From a checkpoint of a small transformer trained on Wikipedia.
Size: 15 layers, width 64, 2 heads of 32, MLP 192 SwiGLU, vocabulary 2961, 2.64M parameters.
Each number is 128 + 32 x the weight over its row's rms, rounded and kept within 0 to 255. Layers, rows and columns count from 0. Numbers have three digits each. The size before them is the row's rms in percent of the matrix's.

# layer 11 attention query, 64x64, rms 0.157, rows 0-63, columns 0-63
076:109134171141090139150189120049167161152124118084165071132176099128105172127156158109151135131129073161130069174080096104158142132094143175109141121120117116142148188066119146112124128107113193
110:060129093150051127137085127128137106113181094151147149120176161135113132178075189105103138126104149163102067104119126110134095140136150136129102153132179193142110138106126152132184199089137081
132:168085135101168104091147135143101162104096101181126154171108059162175099126111111128128095074097179144118160091172151180141107158107103146133079085084109074147145158174098145091132178099132138
154:058152143168106167124116100150118083149175142135152121079162176106139173158129168131125154179141085137161100144098096075105137080148151143127179169185116144068099112110151163171151087141116076
103:108184125122130165128124126121153121166188124100150112142115178156088057152099223073166154153140117176115124164056187101125180123118152109111128124097095128166172120099151127100126142114095129
096:120141182155141136115102102193139120164153154163159139135146137165175087182126166137146185150123112152113141104097087151107128105132144140146117092042157067104105160102178114100177090123073076
078:123109074118128122121144155186137029102135146194138127148137101154087155151097177105130118137099154180109157110079092147176125108128104176120130112132075178136131163134098150164084081173109083
087:134105161158114108127159084104145142088120134090089091160123157076159181142122126130175068108086154143113111126126087137077168137080117096152094179200187141147139105192139083152134162109173141
130:189151147126208118092139066145098105173098127141096114148104108147157153110167080164165127150100086072178156158132160131133132091117093167090129108081070109131154086165119130154100119185103140
121:109107151116052115135170197118128195134121111117174099098131086114091112146112165074143133096161125188105119083097113086133178146144154110118158101142161067128132185083112159078123149086151126
134:159107107101094079163163183110160203118058136093134145119089104115089097113149097127152121099157128118107150099144157171089197155128154104123117068108144114183104152088110116082094172090128156
125:190089122071172081122131130141121168093093107163127138167087102157148107105114136111107094099088167137128167120146159192164130166091096108130093093095092128191151175173102145096110183115136178
104:122177164140123120099129208170120091066072052139105126126141139176141207146144090150094119102123135130149086115161099125153119118066139138123130145117143131150108180080172100122130120145068171
095:119166120131122150124103107176141197085193214080145125149153148099078114129123151114180130154107096122068097181140150146181161123149183149141103114130100112108118107120070146138116113158127064
094:131097125156095131069067153172135119105118067109118103119103118117169125144158076164138123101197153081134127083174100158129147111139077170109098136128162151093081142121162024125109110142106141
082:151146195166113097097154135119165158137100173076102101115121128192146120142154066146108165030148139141099152100111106141122119081079118128091105127113174073124142100108138097141175080090126160
079:107160138114170070122103135121104139138220162101145156134134097127165150141085098179135091163096114093136133055175169164102083109173134111121115138190117119069173139156137167109120087142093115
083:157145073160094098161124083162099175163123125093115119048138138108116082155097139097124124162171141076116191114117131147121129162198144147172139096167115139126099101082096139109067086127136071
071:192118147110170196116154132142129162139144112117139141121178157085110122113089082165193119077106089134127122139150142057103122116104078121109115077064161072071127116102163129155137120113082169
098:075148115115110149113121082066102111123097135147147089073103114104151124124122147090150155119134094073173125136115119166071176136124068125110138202161147133130167118184144087134119170097203074
096:130158126125145163148166074186128139115129087201148106177131097072107151144157148113168115115077093184138164154109094107108100095100169104177085153095112167092082102130084143128142185170138122
085:127070133154094121142175155152118136188106094171114157085137076146126083188129132142142121100164162144096148071138144092118144096151062145111185128172090103107148121148129116072152071133068092
084:099090161097104097108184115190131065142140120147126069113176106193170175170102160114140163153158157148101118116121116114197107133087164105076122109094108136155135182134093158137119155144077147
097:089118181125148179141118108176133144152204187137146154102175118081151069094188097132124098110104178141159082122138096141115101153158166163175125117096138098112153076118108142165131152166078105
078:137102109138091109107135135136086109133104087134151164173161130079221133120113113128125128113127159150127118071096072092180068126058106196104188148113112129125156156070133172125116161120102139
084:126155178141165169104138094139166147163166147074085151186108153114101122058115094079126159162139100106098057171135120085159178157157100100147114145151124109171157073134118117122131163141171082
083:096168110111110087106129099091135144067134119129135117152137072173121194124150175101162208158090098073143098120112177179101176138140124130105102158136199126136138172111104145092118093098143085
086:125154155130127146097154141104078106126087153109163144132188143128109160131109128144119124097158156140102164102151122206101102113189200162179168112103144140139102157084109137034128146076179153
086:131134104134100100130117100102162136152100203154152092147138102110092199141094115114118130182101125102141078101116150156112147191099092130126066185067136180144177156138144040113124124130117122
068:129100130154105102016124167111156106113139133138159077129111126137113140104104089216097088112151073076118101190122160116148117089159142122167108151105138083099146148153150060159118124146119124
110:133136123091144116149121117147126130127197160119147174151081115129132135132148207125084131106111073173077143106110072072146104124053135190162123158127114103149117087113120135186140103131153047
080:118122126069156048163215181162145122192192142174175133102127098147095135101142149124092114083127150099087164142106131155131116150119165120130143110098136154140153134117119112213165106130105135
121:101151076167070151191077113116170090128185090154175143102148189168056104161131170111130087126135111176151115110138151095134127123156080121114111126152164147115143102114123157192149159116109083
115:191098154101193101095170128145094188141053134109071180144096073131155080121123113125145152131134152114109184140110125142125153141080157144130158106092105073178113146164143107063100137131144140
088:113159118144069163140113125134141058156194097101145117041183173092101143136113177108141145130164129196128107144128147116114080081099104167088116152145119181108118148090128163098161104093122111
157:173081121101184074076149150133088176121090151159102185164065096150148098116107119143111129098104135125111182129114122152167143166112090131140122087086100087171158162205127121088079141134121132
093:141132162117159157137125117096142154135132089122152101156132100101109218062085132151128103093160120156096078186168111105132128127057102114143080120083166121139164095092079099172196136106107111
089:124120096096171112116137108123120093190127158168142144163151136130102134103158176123114118132086107104165110106115142165103090136153125093112132159097013132109212125158131144152194055156118127
094:078172088157119167146100156116109112102120118131109160122063165179082154079169143112114058145161131141138153171090129159133159137115115120118115055147151107189165154146122187116135150058134091
105:080096125168154132069132109080104143120172166149098109153174122094106109102091093149156118154130180167063117154160107113167146108105072122127197153110145124101205094148125147066148134167126151
077:115164102160085157156077121092172124173148081128203138129140163109076154111155138095097086143155118152151091140147141107123117136142131116148181090172142103061157124077082176164123086089163084
094:100155154147039135167141116120184109167130192056148125084157144122081128152185171111141134191162072141110117161093116093133122092147161155111095140193121130139111093108127153117136109108155152
116:188087109096196129107146143140085185115091095158078151165102096135163080105109155115120160087103161144087178150130130153153133146116112133142142071097088102182159146193112152072110164110135146
093:101141147136080101098128111115149052198151141086126136072180151109114187150112137163146132163147054168178096141093119098125122106114101177057137161120122148101110163106153111112145083169109133
098:133129128141148075057136144087140076170079111110157164109105162110096166107100058188133154166167123116153104143103172124135087133057143112107138178130104158059148132127098125129093132167095156
089:147103090124155111097161102088122159134169140080153069077182094080165160139171097106170148102125154172127107090107105140154211156165097112140198129100133142092135109094126132097122091136074139
084:138170113150170104149123116137129141092119110173124088140148216179175161147124069089089100137104204131105086159122123116187117146173149093147089128140114132130106076163193156119167164142137119
098:129117112102073119123062099144123168118140118114120139117106107166100077154201118134138103132175135084095184028127116170102125078167165142135141086156130116161155106146157100177080157118136094
108:072088148127135164114156080098151106092104122146099152140105169143121036116090159109133118122142134127102124186112152142068127090135101091123121066129146116169181087091154173151079185135178142
108:110156140139127147026172073088107123149124180145145142122158153081104178107112103145111112140063083137149142157131082127114074159146132144098090139103113108092099129075095166070124107155177146
106:095162134104154214096063110162127136124148134139203100125113087099135092144160096121066184096135147152166140102099139096179058130143124138157171172158118131157121105091167150159094125148108138
116:169138148083125136122146166176107101164135148072147190115179123110157152122076146100078148122118092138168085097118148094086090173152189191102133089117100104113115165079109129116088089085158110
105:090171144109136112165141127129110097119166122153182076172136149137144141152141127097090098198101098104157116147111189162121075182102191137121129147158138231131146173141087153117137128124125179
093:146140092130164145134084151129189141163166134096107129150133210087152106100133064115107093122091117106182161136133118110103184156171178119158184111099079085109141110088146154085125084169141156
085:130204089143092136115069130104144160063130115128157165133158064163080137114086083136078078151101151110140154132171097116112109088119114113123151082101145120147151140199164147138110094068138089
102:167148134101143108150102200131116133112127131120104137130218162105155074131099145103113131139162157129208122088136127131094099152195164122112168096160124114134120178108122190108116077163163192
096:170139087188160126149082123093107160132110115106133132081150159073136165060117118163138113079179117098067122130132122105121071115183098154179103129189115072105167186125108130120091134127112143
100:148088132161116124157169147108072113134091092139106106129149128175093120189076147189148097140117149152147162106127209127081114088097072143178084149171140141113087133153138129117070142108073159
091:134121125127078140125145130089100107164141116092124134118107109141097129131233072130102124128162080071143147089085142170116144112120112069082142127162125143128054170102131166174063123112134184
104:161108079127089086166193154100094117140097144048092134081126148129161144135127143122080136101121158101128133107104125169133135114185136095137111174183173146124123121214169175142095155077116105
103:078154098091182107184132113129126147185152158159106110098104098102141161129158143137091131145068088080152065177094186122139113110134127090117165133152054103118128135129188115139109069152102159
092:147184094133135078158111142145163115093065140162180104088123135140066176149136180128201113120151118127115065098143167114154100151139139151161069145128064086132156140160089112148099130139080140
094:165101077145133156140162141133140106132133126192092138150089127142126112146099196081087112140098149141100181103153104092154098132142130081110120102195040208163140076167147126122122138095145116
092:102108177114114154100130087071160141118094108108107095155090105097173184162105163116110106148182097120074111088169087123143095163102174153106062089176175119098152134141081165122117149147167157